Weights of a small transformer language model.
Size: 8 layers, width 320, 2 heads of 64, MLP 1280 GELU, vocabulary 3808, 9.18M parameters.
Architecture: LayerNorm before each block, learned positions, no biases in attention or MLP, tied embeddings.
Training: a variant of Muon for these matrices, 182M tokens, 11115 steps.
Each number is 128 + 32 x the weight over its row's rms, rounded and kept within 0 to 255. Layers, rows and columns count from 0. Numbers have three digits each. The size before them is the row's rms in percent of the matrix's.

# layer 3 MLP up, 1280x320, rms 0.136, rows 711-877, columns 200-239
105:202177146147068105080098091119109119057139148161144115154142147119131124177132150098130141140108161126156143127158159142
091:131093121137120110149152118173133172035132123139198094109127092095138105145126127197122144084129091086126069108125117136
094:154145155129134140116142160126157135125178168090088138191112141137086094140112147175144155196135146094167150131161149150
100:126087147130091106113013118142169157115129128055150130112176046124161092119148129073167158126118090137154135126079158124
100:119042157168202094095129118162119139124110135096130120135150099138125198127108065141133112114138154111110134135136132104
103:119146139133178129098092114157155117144162106184137086127104074116178194135103157148101160091150187084084130050132162154
100:151131153148076159063098122159118118159109143065150144162100168103098082143072111163136146114055183113171162144150150112
098:101115196165139197111116101150121173173096123121104099115112042110131092098071121129191101134106107118080162156131154153
102:145115110173115090083128110149123115188115172191143090187066110092150097110139101128132076150127122210094074101105106182
096:138147151169165168107080166100148124160135124081141123167167061130118098129128157123162108142158175087169165113168093083
111:147079127180125101162150169131116094088053173153088028101127115196167140145092113122183149159124088069132128113143136153
091:084142132128187168066164104119114175116165171109100173157132119157147176101123116139127121175058130099150105125149133124
093:151123077086102201177135140037074158090100081194169160142159119117169138109188120085142125138107151159102113119107104154
097:087141226140148100084121099168117109125117153161089070132109134170137162155081065129139107121104152099165118126146135095
091:056170159139161120106147068177120115108145110136147126081147193114112083065134097162133163156092147138118116099144134165
097:085078141090119104174140104175170135149098122204128165144156153198096150103174101118132098184198092099106129188100089087
097:101137136134126098119151101139108106162100120095169133127114142101094162151145141136139140131136144150150153154151108115
098:091148147070140105076131163145109165142175153138075071231139108147121134095127107175131164132104111096172084176184137146
091:063130138163170134036147147202088181161155127163155134152118109123112184113094146195141128082146136101151111115085120160
097:135104156122128062116116145100156114114081145157176125085085164121153182148169101138139124113094132106104153157178146142
098:084099106133087121157146112151125114130106167112120170111077128126125119107137166127086164111101080141148156122135129114
100:204141097076153125131080083132177116110137156164101148181181053125112079036092097129121121108185178146123132137091129119
096:127096144128120083124179068118171136123166130131153107146146151129108120140141139094156166119129070096180209089127071175
103:125101126226103105137063137090064139170089142190112166058116139162079130092108126131118127082156171118114149056126157111
096:158139062132127184099154132112129200151131107120145182120128155187201126183089150099097083142171153136107124098171179133
091:124128170170119118098147166120127122133214097148049128103094110077114171128147092129136114133141140168158105150160110157
100:175105145120165103130113114106111118124172154135183102059103172177113125120215096110091077170156130138157103107091163130
094:170085064133127089111146164114094108174146107130089135095117141079080102164034130151094153134116129123160139129108089188
096:125150144190157118069137117188134182121204135130146119118146088141173121130143159086127122117165111125116138171088167079
101:059115128145152133135142117153145152131105072118137160146134101178120160123078093163063125162170062171139116093065118146
101:086123138085130054139125134063159125157092112146198139159155156164101133161186138138137108137094132116150163057092166111
105:098170141118165125113184106184138135165097135093126150077138111139150119118142122157132134097145177082094149128118165103
100:172171092199082087165150162119086111105165098174110136137104174125110098143156074108179126129114131099106128113093162143
100:114155125086088119114099133118147145120095164151154110097152089112152154124178094085139120093140129147131124145131113094
097:089112072103103107132133122086181071103136092178123110120166109152180131118079125104144147178110126090112128104120152094
099:111132116122173149123210112192140171148118077106150141143117162109146140127163135130132129166113139115150127106125129107
098:181141091062108149094048122143127157165123121073108195124160110117197145100132126133100107074162075112137081120130132115
096:138147159149190126123098106129132095165127115108117139151172104151143083157114179091143137195110185089108152125080134101
099:109141137159160126115095162061151143144123143154113108127109035055092117125105156109145140120127114138108123116148144116
104:126095129125143089098144173176097110135118124165105137102142102158127136150140152171085136147087178137173097156113195127
104:125198087050149089147173167076133155103165128149159071100151087120149125121023094135096140117174119132101141112122144162
096:159087167176097124161131140130139128095132143164145135117142169108115192090079167127149154148090119162129141087116135115
096:102135128085153131143076176144118100150159088162085102138123139148115154101120119153179108118157110105155070156092186134
098:091174137157153126154127128151171104167183104112170153082120159069167129082195129164148135119130042170113122121136179087
099:108135076136148125104143133093109183087093134135129134145104092107117081167128145106126147110202091112160212177153100137
099:117101182024147101137154142098145125098130152205092095085108137189148087149066151152169086123172142116127113106080116097
100:139071151157095199144147161107198146140128143180122065122151088110149133151144088150144142183084045153069156181109157218
106:127110174207165115148143101087176098154132180170097153094168146122122155113115134129103116114101112097141079131148098104
092:132094140149152115174102140129105216146103177125128143126156141079124156143123136105081081105135081135092097111159104164
097:150120166102109103058139148141193100108121109176111133124137167120158089158122146084106118085049147167121142157188170108
101:118108146108157084071117109143146103164140161156109135134040178150165127147170093135106070097163168148169147042122134185
105:142158167180085106118128093156090150164111132049085142129095159145159156084123124187092135137071117117129092098107120086
101:153112208096155155071078124047139134116172166082165147146092148114084051116129167122155131157148123102139129127118140086
100:150135146111127135120117100109154166096161147047066112106134156119114111172129097124124144143128145181219093124142135102
112:151134139144121101133153129162199104101168107054133104153124108095115143123093174149080159152080149114171149132116196169
102:116162086088101113201130110152146130154080077108132131187089155077144193100149118063165136128126187140134078122145129148
100:189103106148119091076170159190147107162072140127148156102099084128128127133150121067174130172109077115123096130114178150
098:105132073151147134063180156161154122134069151103108109149151072168086142136112106140138179167032106109135081133181135151
109:076134081130222126116111128161126128140114122083159096133142120149167116164159130170106167118178136125183128089154162150
100:083139108150110135098201128147130098123074200130155116198194129152179165130165097114143123122074093135155194096140124162
102:126118148191110142151127116126091196150119117124161083124077116191141155177156090130117122145106122162133141172120129141
096:132149109169134089137117111140123148089163151100112115150077110125109107151181148173102099110106080138088229131131144088
099:115148107167057178130155140073110114160160121109183133149112099149142105110134088082092131130047107146132101063162121173
101:161152125163111111191143073107179027131113157132137089112097135161167073142153148150098111129118107083132139090134143077
105:101096085131170086163107088100109085110121119096175120164187088186159097170130114102118156183133085141128087127127094116
091:118130104148118171115063125136155120092143053135172129126161166125127110101142141135185181122147131198134134121161134111
091:138152167164116132180170113153124118135096126072084132103170132153152135161076074177100107142123076142119137177166100142
103:141081081145109136143126135127140157169151124160163096141124136095125124128198141169128094100100134129145143062076147141
099:152070166118134138135100114093103124100065165115108148183053110169131139085113121206221104127154110130113113131128087158
102:055134111203144137166092118159134130123148102168163166163186073116214140105113120087118120069144131164187118120097199141
095:133121133136193152166138078140089141138115143082079150131143134116127101157141166156141130137118087059158134104087137179
094:092173132120092068150125105112072165120166063108149165134071172126117077071149104170130126134117122129136147098133146180
097:144135104093109120105104117181151145156124152128130094157151106144103081140124124175092170079114083116135147108164120145
094:135132103101155134106179165134109123066098137166082142120102114139141084094101145155148183150139172103144110143077110139
105:114156141114185145096126090149155159174101121096123170196128180120142142118133122112123115157124073085118138126203159036
105:117186165156101098098107134130169131074125134067112154156079151103148074129128098136099096136116184094164094151067112146
100:117129140158075120111117091086118111101114140179081110096078174096142133100152190109094109160097131056125094096106134124
102:078149105133181095109202161187159113133153144098117149146059160134084101087131120132124111095081170096102125142184115105
113:128126100153193102106154050076070114148133134177143148154153160111145184123093149165110117145140088119138086153201208151
107:131139162104113147162094092065149134110098195109105113102111141131144119118091184119168145127146143081143118129136100155
111:158115142121097151107127171103130088122127194151115127122113120138180136194139144099096106149148143116151142127105157168
103:130123080129153181094056117097137130170116149149070143136123094150092106171113161117144132163090119106136053097097127142
098:139152150228082106140077186153093086117088189139133086086161101076114174164077145074123106086084106126153146079183144121
095:104148173166113161156112154091196097150143131193147173117154160098139176102176114070119125132125068206122189140095098134
100:104089200153099096121147087174167151121089086119113122141126099096149161140126162169132148140093183098148115121149140124
105:130119071131177099123149129115129136128139102127087154126143113116109150096118155134094139195178124092153178120127117162
092:168086050146155169142067144141109159095124171104103152094132157135121117107091167110103122157146171186155098122099098105
107:134151091114101139117118139153194124123153120154138135121113123160146150141185099124137111119176122122162119138134124158
099:109107125135055106163117113079093115121170149119148075111146168143111139161143133081074026161066129110159139175136110143
101:103128162131091122134143067112175125120142160123138084133100066151085146120101144042162133146117143199139171105170123118
105:127151160099073154070127139062145103142153127140091169088102125138204194121146130112094126161136079188089081164132128095
097:153154107097134111155137079082152124071138181155135110195145174138121112219129131037144124133130147076156132126104110116
097:151080109150112102118113165138112153201105098088113111081100184116118149145155128117122073164166136096132132146253124125
105:112112151101141090117133144118121051136169131125152141103148107103124088122153148124163153110084131085138136115152105173
102:153157116119077158068103132142190161196148117153143139128165187157104099085112105119162129140160159144104097125141123108
098:094124118186154115164110089092149153119137123115167109128116114151148138159141099198058138115113136140099114129103168120
109:115146114117137132092132139096189110188049124150125170134112128174144125095161141126195060125155103141165166168150165149
098:119145091065119088146157118037178106096121124155089160059169130109140128141087185120147128085134167139136124109119124086
098:139105162118067130151095142169160189084148148145150157148048126130117076166145088134144119146163135115150178149135125180
100:177177166116076118113106097096118109136087137102110093151127117163128188158111097071113101207139153168137087154131175119
096:146133156138118073106100150137084102145126169090178093117129179167153106174131105079133124114108119172153120155176094123
107:095115163089165144115153119108166116156175083139117117152163139134194157094119163146169158092206103133160086125078143168
096:154155111149150176180104119131152102162124115180169167124174106195099116189085138079127152120070088152158167130184169142
096:133186093123110098173149131085151060185111101141118139115112132155110065138133116110099131098118094116148106093064158135
093:162174136105130153135145141114109158082134113171218140134159106131183085148090148086120108121124148148111090118138127152
100:101138133138075105096023144092158133204058045156058188084084188199129181132136171176155141117144102107102166116102175138
102:205098110171127116102141141124086132127078213137151179111146129108050154181165162113150108124156150101165105152120125124
088:146110166098099145144155066139165100105169098126135122167192120139153196133122130155176204103148133188110139146194131094
102:125107130107139116117107126138082121156114121102116134149132179146178111130178113175170159129147120123129168156101128116
099:117104179202141086118158091132123128160099086103154127114169164069092151049144119151138146138104173200140122109101158106
093:134157137185139116084102107113103140097118115123121132122083174142128094143193156100137115134116106147158082058166107124
103:091119119206121128088136119152150127150136080074099149110062058070123086200088138142093088123111144123140154172105192079
100:140080100185127134138148113139122128124121091130124092162101085131188097132159163153115162111113109112136111104159127141
101:134161062130191153127112187158120140077157106093123112170172104117167117152092124109124183152107174091155161146193062124
101:084073113093119148128112101133136165149180074065091057109138155115148161103136070105154158153092138143101135147104168105
112:152120113142063156121062143136163148140094122112145177144074109149168105056114106119083061155113136086131114147145162096
099:107139179166149102103097124124164164160150071099132132139153213106130130163145148096096083161167121147194141096169122126
102:126169147158099060147139131132114109136102201084165139144150178106179123089147156136165060139060184043121130152160140076
102:132136169161101126187165116119122102115141123179094117042103172162126120071126102094153105160103065109143109168090103098
103:119091174129056112131092088055120128172205139111147164086175067141133134109157088115113150135119119131116153110113108130
092:148106144180130128175109120169138121133137123138162075180124116139156143098202145141150110078086114150105116123197123118
100:110121121117119105068080144084060150167139095124109142154173108108090102150069140193176162135128130096102074128126105171
108:113111162175109124094128149139130091099100084151131180075153143166161076168096174159157160158084086130146085142071128172
095:139067136062166145137112078126131147180085146145150100119132127128136150077179093148089186138125217108189075087101160091
103:133050086114119083067159149137142191122144057098124094149154134097131088143145138129118138156127079133121132168189088190
103:117140189079137110115098122100156113110109138078113152159118118106126192099054148194174160146191171141096110147149171121
098:079110160140145172126148163100090153087135160098108136151159097121200182149102093081119072140165138101118134119085176120
100:127139144144116116136074158132135199137141140122115167112168127151159152140131174171179151092154083144147170107124098128
092:140049120180140165129127162104091165097130185124113142172130156133091143131110140150087149095176095136168127100091130118
110:098129165089116120128118181135160176136137110145140146088165106155173094109129154144146080148129118172154083106080128128
104:111054066160098104089110140179154160146151110128105102134159135156132125136111123085139124124142153148158142153134127148
105:103144110144103066093123105100183096155142111170180112085102105138123053158143064137090107111104136190168109156114114123
105:138074177164164158152115094108107061123141116140116074125116164157099096141120117141114086151057167157108143143109128162
099:111143142143145190153184122124136128154137098095118107121099088077144152126078185163111154157173144106078106108099159108
098:189152134082139124116151106107068151141143138146153083117162100170150150124128131094140161098122141101125141067128195095
096:085195115121136105084149137073132098124093147137172125135141129056154109176154090200129146130120105153061186123149109107
101:077122177157148140114119170142084149177151081130153227113102109136129093100200122161135089073154124101095118109099188102
109:132136143086104114113140091179129150110184103125126171136174090143124126145166165072122143163086159087139156155138190134
097:134127139088101085150141085122190097120108135121111124112170092161152113131165124172110143137154084146078120072061083102
099:118093113140130100136085123151130136110082162065133160171183101132104155102065155136157077161096165157162181123056186082
102:146130124152135151169092119144124084102147179156152105065137141105116168114071161121180112161154123130069147164174118126
099:163156179126153132148122111090139162068079145103131174130123143193145109069148130109083154131118133130216182140123170131
099:151120151140157167098168098092099153195101148164095155090051092152045153150157103136104131104109158122170094136128095126
097:139136114173090160118154064118148137040166078141203100124131088159165187169176157091121135139181090137127148178147141146
104:161162148114171116197134094107200134135119091157155098173100122082156152117127154119135067128125124115136120141090124158
100:145119139106160114134118117122140198131127143149104127119135158186126164039153191155087134088161111138141127127098065150
092:133121133145140129099124133076080072131111117165127121118080056109151131128150136135153118154185158179121138083141134143
103:113173149130168171108138132158155097127136146182082132076091138098094099114147144141137135107059098133123075103169089180
097:107134165111178114157158085161145126134143151176146096075111164166111167062107173118133152111149123122127136115118044153
098:111098137149106130148099139114107104175077152184142131087089142110076145096143061136112151118149156106126146122130081119
105:109124082143129173167127005180191109121127120085136155158101149164164149170129129097169124117113105132156131091162092106
080:125128182135088203149147152151110152149201096133127165174167121104090130123116062098072108111124136087073086114149060200
093:148142104125145099081148137100146118165109095090113086144101154102079144129065081177141069094123125117192108106129063123
103:164134123088136100149144129106112145141100149074143108090100160133077060135121097132138129135143069080129176101143103175
095:142157166147120127181177137114140143118100172161225089097173124153156130106158082077069124091168162124154152126103059112
104:155092153169084140140130169062156143168146142088114158157082152116107109108144127086091098099127086115139131128074148133
100:098149153174110114135144144118127176112091141129109048120160103123176132148183117100095101133139118148128159137190106124
102:140096121208071157146131217137184109083114136082208149150124146137116153116094110141086135107081119077144103121076178154
104:161103118073163210129157127092172145139076145154166091120183146090119095124095151120109146151129113130161111151140158088
113:117158075118149135159127138160131120160164134129141130145139154152109101144130148124098105147138115153179144151117135124
100:122095133113144181108154173103115131096137171183159147121151191098103122129151144139148111194150141139141140071157181139
105:126111126154151109125093169114085148088124103113152104130134123123135086132129070106153124158175184181154122065105157145
103:076147123090072137137108151110143098131179169132119183102163154113123109135158190121171151116147181168131057070129158130
100:119170092151113132172134149119137111146134189084075100127117129209158142105199143147143098162096137195095161116135177078
101:118131194086151126162108076075142063097125113150161114102128163154144161114077160112200073132152093141158123119148147126
096:145105126158143120078197097086160113147073142132157102139069103119155092108129134144096134054085116106166172097165103112
099:159119111132179085145090186123138112130149158134144142044085102096123161128201132134153164115136000162122162195121151097
# layer 3 MLP down (transposed), 1280x320, rms 0.0656, rows 711-877, columns 200-239
102:162161132155096086179160175134135121207087117096162077085123134124172154127094153111146146138142101140110065140122137101
093:181067139110134130215170147124119141116142141124086135163077099202095102135110122131058123158141123244172114166129092095
096:106096107082139172112110092155155116131084124088096112111134123138126120133171082094101115072187142113089158150131108088
105:129120174133134120136095135127132105110170118128172121114145158128096041146125175108107098094122126113073129064142164157
098:147109177167093129129137155105120067182103135101130124181105155118142133139155098188121139129158142101125122131108071197
101:123066146178173170107156123091102144111133119165150093141144112091218201140126122100203138192159112148146160085071093079
105:056110137169097092140173133094115110071148181152128071138159136115162169161118144078163189083107109118088106133099071123
095:040094108118118134138141147138148157169115159111154047127135131173125130157120145105133126150159078125137109151078113095
104:129161063094177094148146125118179129133149172071115156110150126107049118100127147146192100134148172132126155128164123138
095:153132130108087129146083127158109113103156101134141158110124112103125114044115069174145154100131145176093115170140125140
106:136147132079094126134166094149108203040113134143101090102166129109079149160115110107126163117133106166163161133122100123
094:090162120117139103139065157107134058151127143058087101140129056155103169143150167171140164092099134163135178169071115119
097:116110105127156129108141163068075157152178129115186133118154148100161166122143155092125127119133141141114076162108121173
109:105100065171111139134149115137147112090152106127165150115192073152090153128132115131167150135110075147151136107144130128
093:119101109103146163182128138114070116123148133097141192091116130146122174176160144102134197119096109096094059116127136079
096:127159100103132151140148161148102158143126169134122133137098119113115083107125100085174126169114126101180149131146061155
099:150195175138111078113177129112101136155155102140170187087148112137088150193187112177137047062124133156113092098151103120
105:125180081116163062161081071139112157173199115156154112098145141071172173105105170137136078098113182114143118149095187101
094:128137189185097146170093035144142137148113176107130143067110098136136105127160099097141114129093111150117161223106122094
101:091150115057117128139166148117120143149121128089128067097153072101087161131151093183117150117091118156120121151106113164
104:129178150148180139150166131148039124157136057107171116121201148110123112134126112166096104160175093161141132135149094064
096:191118162148152138154072170184115093123107108139138112128140126121134111148138137113132108093148151115146084118133202087
095:127140144146166176112135163173102141164131140106050080121132121148089153105155101148155165103172104128101156183123091085
105:096186169087144189105055074146155146123104143075201176118140110113118142068166139147082149120189129127110146147116120094
097:069065154138122162123111086108143067129132117134175093127137123131095135111184087137077156157120085139143185147122111115
099:138190109105070113196143086127191072088185095099160137116118109142126121154109133091102127152143151082112089078117124088
110:089116214118176180123136165161135150165089059204130111115152096145150122153113153109184123159144122115141149169098118100
101:121156142067177108113132097139096178121159185123108126142185161102119165101150119177141146180126121147226073032117149084
095:077108146094100160104191136101163044106119137133118080131197157128121145111145122106191129124071069078079103151134082156
097:057107154189167106116173186141137099073114127142168153107097125094135128116147131116150113082128110141169159098100112101
099:138112132061156135082148147148111076128184138135130174097071088119137139102144072123148143106125136089157096174149148153
106:102095128117083137120161133143126124081117188203073151109123168171140101087192124073173173110178127089109194110105124158
095:161088140152163161106111121081068114208123083104147144114170136133115133096113097134035105118154087165156133179203049187
109:107119128151101158104103085154140107117124118139115185092138135139153143071111132095140177139149111105101121095131092154
100:120131138118152085200016120135098103077120133118132119178069150121124087110144103075131135128066083104115114116093058114
094:103115187082112104105058143082091103184129186150136145085107078109148163146126137121172191124133116125123131174170116173
107:150186156152083106147151119034134124098160174129150148131158138059101107118130150146103095155119115165128140114186112108
097:134175082167140070160169082173118089107109147067099087149109168121136155092115115107111109106162109075109146120158088160
093:127103177129122081159143147176164101159147109151090189147160123153159097123170094136151096182135147107100161104122138128
113:123156111100128091135177100116109097125185125090140067067081099157062171086050147187096162151089109142092109164116108115
103:115103131083125156053125120128110101132170119122125200093134098146114169104107121109134148094162095100047084101062128143
093:156135108109142138131163199124075137112094044099156143145161138130090080106069079138172144122109133075114123093114130102
098:129095195131088176102200142106134165119130149166177133126144062090169151131074150123175127135078090123187117136097160140
105:152120138095113146145137095132114197166200141050105126056147156157137127103180140114108178145158186157147154069173104148
101:132115119101098153137163140116155111125136171102152108159090104124095119081109081124115159101142168119096109163113113133
098:110138129143142142072158153134111144129192117114130170150135029161092131143137133084081112147096105175155123142105150095
099:129163189101139138163094132104115129141141143142092149082163178123119148165147114088106120096096146126096177131133110139
102:104120111084165145137068147135105091107125072132091145123110141149120145087130099142098147146105100089119111180101127114
095:105140113110121131136150093144125063122119145115132112103073159168108183123146096167164133067106123105148120071133108139
095:130102096077207081125118101139099129135148166124075150053147045150126148095131181187132135111177109096164148116070099161
104:170152181110150178129107060102139161149112127097115169097179130111128113082139087092162064149111078099045117072130115117
102:107156144123097159159090148148127130122117126085108076111133112102095100152140097149133109190094145168108124079075102189
095:186154103115124092178061111143137151148108218093181092152143165103122108137111068093078078186106132164140115138138181146
092:101090120086160126087065124157107143172100149131193121163143116099089187100123105132135166080144083097107178137168056171
116:140145176111084123126101153164098141137157132120106110115093153075153135175034147083085109064145083088184176156111115139
103:080156129151136148102171113130069079119105124122134178117135106099215200072116134126163084106116145162132112170142099136
099:134150167057136138183149130110098117101087176161078159182089107140141131202105165138101153119134140080096156103112099157
101:123149124078149141172090136101151151168141060157093140171086117098089092107122145094095107092105185122170113117135116134
105:109134158135098142125095191202153149104135154127115112111118136097136137169079165142116144155126121060156127122078129162
098:097090154121103079132076163104165116156180063117133107138099109163162138119096099137156090140145087203185078170134167081
105:081111112114164101091155063144154162095101102138107192162132101151084118140137116048137156170117124138108145130164154160
098:120174145157177184104154174113092167092147123113057122091140106107165198090120160173196127113122144098129097112122109148
095:145139140067113155132105090117120125161099097157125149142143146144147104117079104125201089105178180072080145177093124178
095:145096174090136121095144128097126137140058088093133110132087098103092146117099154107200145134078126209137091140129077140
106:058141131133125149080159116126168142146194216166048102169157098162090187110120117137100114097115145197166154059132084119
094:174132097137127082131181116147126140066095105067107177121075146104105159130145112104083110123138118113111119146135119101
090:128125122116171139099168115144114195121145153141092136139155176153113145146103206180077129150122155048116085056121136131
104:126185157156117151070088093129117165112137171104127131068095094156091082138141141175093148145104124088103144160138140157
098:141134118156104120124140104165108135108085085127149185169220153092108155121067078110105074091162105126128123152151091130
098:149113085089130068109106167124132109087119149120104165097129199136133133178060095165140121116068136049135136166143103115
093:111133085114138109117139108125105098179106147146149161160118165124144142085104158094110085162171123105124109066100158099
090:157120160135086150082136151125125076117133145117101134149148139134115117176133173137124130129205163150144101123169130109
101:144152094131175113107115135137085132100125172177121153094135062164092094061157137137049134130153111157158105168132103116
096:119092112114148167115174133157099111179110065158122123133142162115101111122134124118111180104125148152098138139123127057
099:079139155137105146188151155101116176107127158091117104099121127150201133155111118174105157100138163086115106172079149148
100:169136109150166126127155163163121079147064147117100069121118139175158175151089147139105099114128095190101147090114144125
106:148147155096137148114157186134067086106136133143148131139114134136080149114107086102098130160160116107141138150135095094
097:124109144087161164167124134119084088141205128153178147157171120153111096153107128160133124163114120061138114161112096076
104:126111198108089137114090149140111151134108159107153132081093119098149184162095134098119088127128119149156139162112123147
109:133091121084092179078229176092172134168141197130131191141100094137143138167148094166119129071115092092125103152126135123
113:058139157111133088128110117139148178127172155143087176126173175127099131108131123142104119134134139126125084103136084105
101:115118170163098095142159135131096128041139171129101134094050060176099125131150118148098124137115146172116127125135138127
099:144119119120141124073116148142137105104102159164116164123095157151111192158066093158120139113115138106094128107132110187
102:105105092123125166112108156123127124106134142141075127156116143225149045096136151120166169171135101084159094205080129072
105:162182127107143166141165116149099154099177108128127148115166109131091150140101113131109163127176024103107073154074124099
106:097099164135145085193157155118108134177192156108137184118097107126186127077105093184128112176094110116083084189140116204
086:102143154131147129127121115142114098175142107144138160116115120149084140139098128129125138123161058077178150157176135159
107:181085133106099088101058134155143038123078062119136071118134136070164139066077116132153122149154088125152097151129180127
098:118086165153144116099137145112140124106134138094111139155096123108180190097150162149142156112139142113112068141160124127
094:051110135133070157146112094146141125086124116145166139092140208145167134093186111122156188097126112071099109105173136118
103:113133048185161113143103143149158110126144100135084083150166072094109103156139099130101121125119096116222184109153115131
107:122078120182119138106116133117118145080116187117136110128104147074099109111181142181125106131126157102120091129147178141
099:128148085105047119164119130173088132076086118142149115145170111121088069169170097149169123098115116079044146161163143089
100:111139109148155109116069115148117198137160198177166126125172152131124093130118117137163142158158182202130064135139135111
100:160115176084114155071080127169073090127191148075062154134172155124138145135153101150149168136046136092080160151090093148
092:156105116135075084168149123153141097111105141156106113110167109092134155162112136053067140173129130154070107130121112153
112:144123182117083167169114105143075069165107087171142135104142112135137145145123098136184101164151179116103144146147142129
096:060126137122063140136189215089142166118143156098117083129154102091157215140115136125123164109158117124154136156179112132
100:144119139114173161085143114092125117125104064100078098127135121111140162066124176110112073154124126120145114133184141120
107:033117134102132126085192131116126158118122141114100156094075115159132130120142125182093120127180085154215113161137156132
103:163122173114123180092164090082171134159116148130106109110128142088117131154133213142163142171092166075132119133071132116
107:112093069116148139097116133139118133101110134134074073090165098141116061140133149147152196110097168164162148213156082085
094:085102153138110100122096152117159141126154148111180049058182179045119112155173140099121127106149173044112115122117069114
090:148077138083128128069142097111099164130158138146167142094104104107137123205086167109103140105132122074179097116117151108
095:068113125135071145160165097118063135126144125144109127140100154041106138097156121128150131119133110108120175130102132174
102:097078161112161120147111095104154117129134110134063165154132122113089121210197051174093106162138151123178088087150139153
098:124144122119071094133137130149168132077136160162109146179062076131176089154166137089159122138095182180143186075126122130
095:107209157111127099139105151082154180103157097141175099161086131141143139131126106112137138141110122114177131127158123110
100:128147138136127129144152145172126089165114113132147128188129110126037150140154119047096128161185183191195122090189110045
110:108093120119133190172143084164084132065158127144137112153097127100126121079193179139160181107081094102137120105098149135
098:142066133108099057133144210127088129130141084166129159107152073123079135102147141124035154123132116107069093155106154165
105:095119098131102195128189147129093119123154094129131176112103141141131131143103151159115098120123116153114153137130175125
098:143125159114157141140176189146181103131072114166129137110074154129176086142064187095122172169134093121109140108142159088
093:122097172102190145158118079133097132119146116159140162082117122109151166181167078143117167110094167157169099133143093099
103:145181156115188152115180104087139130084112145140162135145109137161174161131052151120118082147142147155115131133181155147
106:164131110207170159065129125096101160158108148136170150067131151126144196060200126107167155142179156129142102153147111071
093:148140158162055129118094086146182158111122173076109096154170093078117112141092177081087113156119166143104177115071166111
102:122073190092130131089170117138127135209126096163134129204126121139171176118091122147066116166158148118109135141157164080
102:078108106102107183104142158098108115135137126136126092127149053120112187132122177145133122157120111159129084119135183148
102:146117106080165106065117139150149098196159117188200108185160126145127101111120083144112140178176131084140142120180171102
095:117147152136116149072122089115197112100159098144114204078110143128127150127083170165071104138128110139111109155135174150
104:156192069165089080104181173185092033052162114128121095174166100110137143171105129144102129143079145142149171158072124078
110:137136119117140128109059090104112123126133102129097146114120130124087108124113127157157151126196125080133135095169115121
097:099144165198135114149148096163114137086119103120186176088076093122123141134119118100192129183168122176061133105156111154
107:136098112155134107131076116156145117084109140143116111088135120162169068048126186153108097181144114099086093097098130166
108:120078117139130092153106161168164106101115115088115117091143102124138139141146137131102055130127140138098161134157159182
103:128160077140122145104107069094176119145149099101126129181161118125091085147161146116128100121080126128161079105139119115
099:187080091059139093097138034085117094159101164126160134118101087151108093114088073173118106114058164112086172093117081104
095:113154102077106102172146108154101131215135122081122168101136089078160080174127151147156140104086172080175121108097100113
111:092088152121126124165126103067130105132182151108085098096166121178111136146123133125115077116159120182150127023131130095
103:124106134121143123137162129172141107106130143122118083150170153136119131174115118127142132158124078091141093131130137112
098:103191101064171155139143152176045135094157163055146168135072151064148117132142102077100135145100147077078079162157141172
100:128125112147099071112128107113148110070151126100108098140107095161163140132213133172076165136139193114128099129118197087
093:132097155210135092075109109091086122097123155165147131121146170168142119179126185080145134164075134115177183085175126171
100:098036142102113124165081095165156120169122128132083099175101150070104093165164092126177164048117166131125098155165102119
100:150076144169100095170135131124134106147119119099146161103156136136120111123063079121139116115085101133142151139158199123
095:125131161122078057161118174154129139095170163092114135133103136117127126120107131144116101103093112100135097091083134150
102:176135120118121084135159163079127170111102176138139120115121120133093141116091168115128085171159127133080162116085151180
106:126181146146173096130139140116146120139119143133155156162134115111109092106122093077089092131111128140111167130095093150
100:133139135106154145110113122123162101099118086178076137158087105104205106123128126172151205099121141084181106144079089127
093:147120156109100160085102105119114159101127134063129123219118118079097182164172123090163132097141125139166087105131116116
099:142122071158121130155128128111120099130157054170166105133112150085162147185082141133202130146152162118080128156135132109
103:084104125101133101110124206174154090158077134182168145123151151096145094080092161112132111148136134067126061158094097177
105:121084118126114141101085146123083120109094144110110194112169108118128119091145155194086101125103147168108106151126096113
111:070068132132151075127213154164170142152133121098159062127159178092140152109168160185142136120097112114161159127086162155
098:173145180122203155112123118137091107127096094096124128165152086172096088114110118158107116120120170207052163080163128120
086:121139187102128099109115157162133055148167174117127119088143164120116164135146228123075196122086162167116113102126124157
099:127076157197089102145150119070141130126163185109105143176124089152041164162082149100126130141127135141148109113136131158
094:109143127137123083158136199140177131109137161114073076165129095121099135104174124198138113139125190136103126177105125133
101:123149131134145099090143121101176111048126148157180119144126120075147120065107177171118134152088084126128047148127133097
101:126118104156110155082138108115133120090113116100085166116164123140103139123066125097132155085121135221129128202130136132
079:058150121118090080132122159152134173124134168064073144159078113113119131110136078124116132114064164100076088146090165155
086:149132118141122176124120138122070116130145147134133170125108108147147115142122189089172132182092128141114176109149132197
109:070106138086145094081112091166116154107186157100126153140164188143067100134114116123128181117125114119117135115105112172
102:116148121114076167118102121164129155151115121133085067123137127169138148185180182088081165173073122088137169101102150098
097:085108099084106133110145079158129192134095140145099178106105170145082043207110144199096178081062148096096146096137169128
097:122159101095116155181097166109117144109167170156154121129109210161143077126109156132082154101166126120111128098094160139
100:168127168094119148164103094107141157165118168147093124124112138116092117149119064090157143160103147063123145152102126158
110:106128077094115122172132106152104159160113175144162125116064168138179095084154120164107137167127089137159143103130119148
112:085104157108140139191078137156086159190113071139089082175137139144141145144115193179146120161152122176189147118122124135
100:133188152131130101120133130161123140132158073152098108125117085112106162170115096185107168094090110133147111124069119113
097:131112112089156094092087129112168167176133177145123141133137180115169211155128182143145189123099150074161130124163092133
104:156136167118166072136103130101158133162142121103111105086098130083161140163124071140157074162168156126146119107104175120
098:143145112132100146113095154124063157122104071186173085162111102121123136136106094148140134126182152159108149097115080168
105:169115066095095151122126140138153127071082053077112123151145120168151119124139147073181104152090106143173091143126135190
103:153098125111098101134037136170125164134097126112154106149194104124060109083125099104119146110138138189127119136152132112
093:152154086114078112158080189109135159138141087153128086129090209122083136121080132164157158114150155095174092117098159115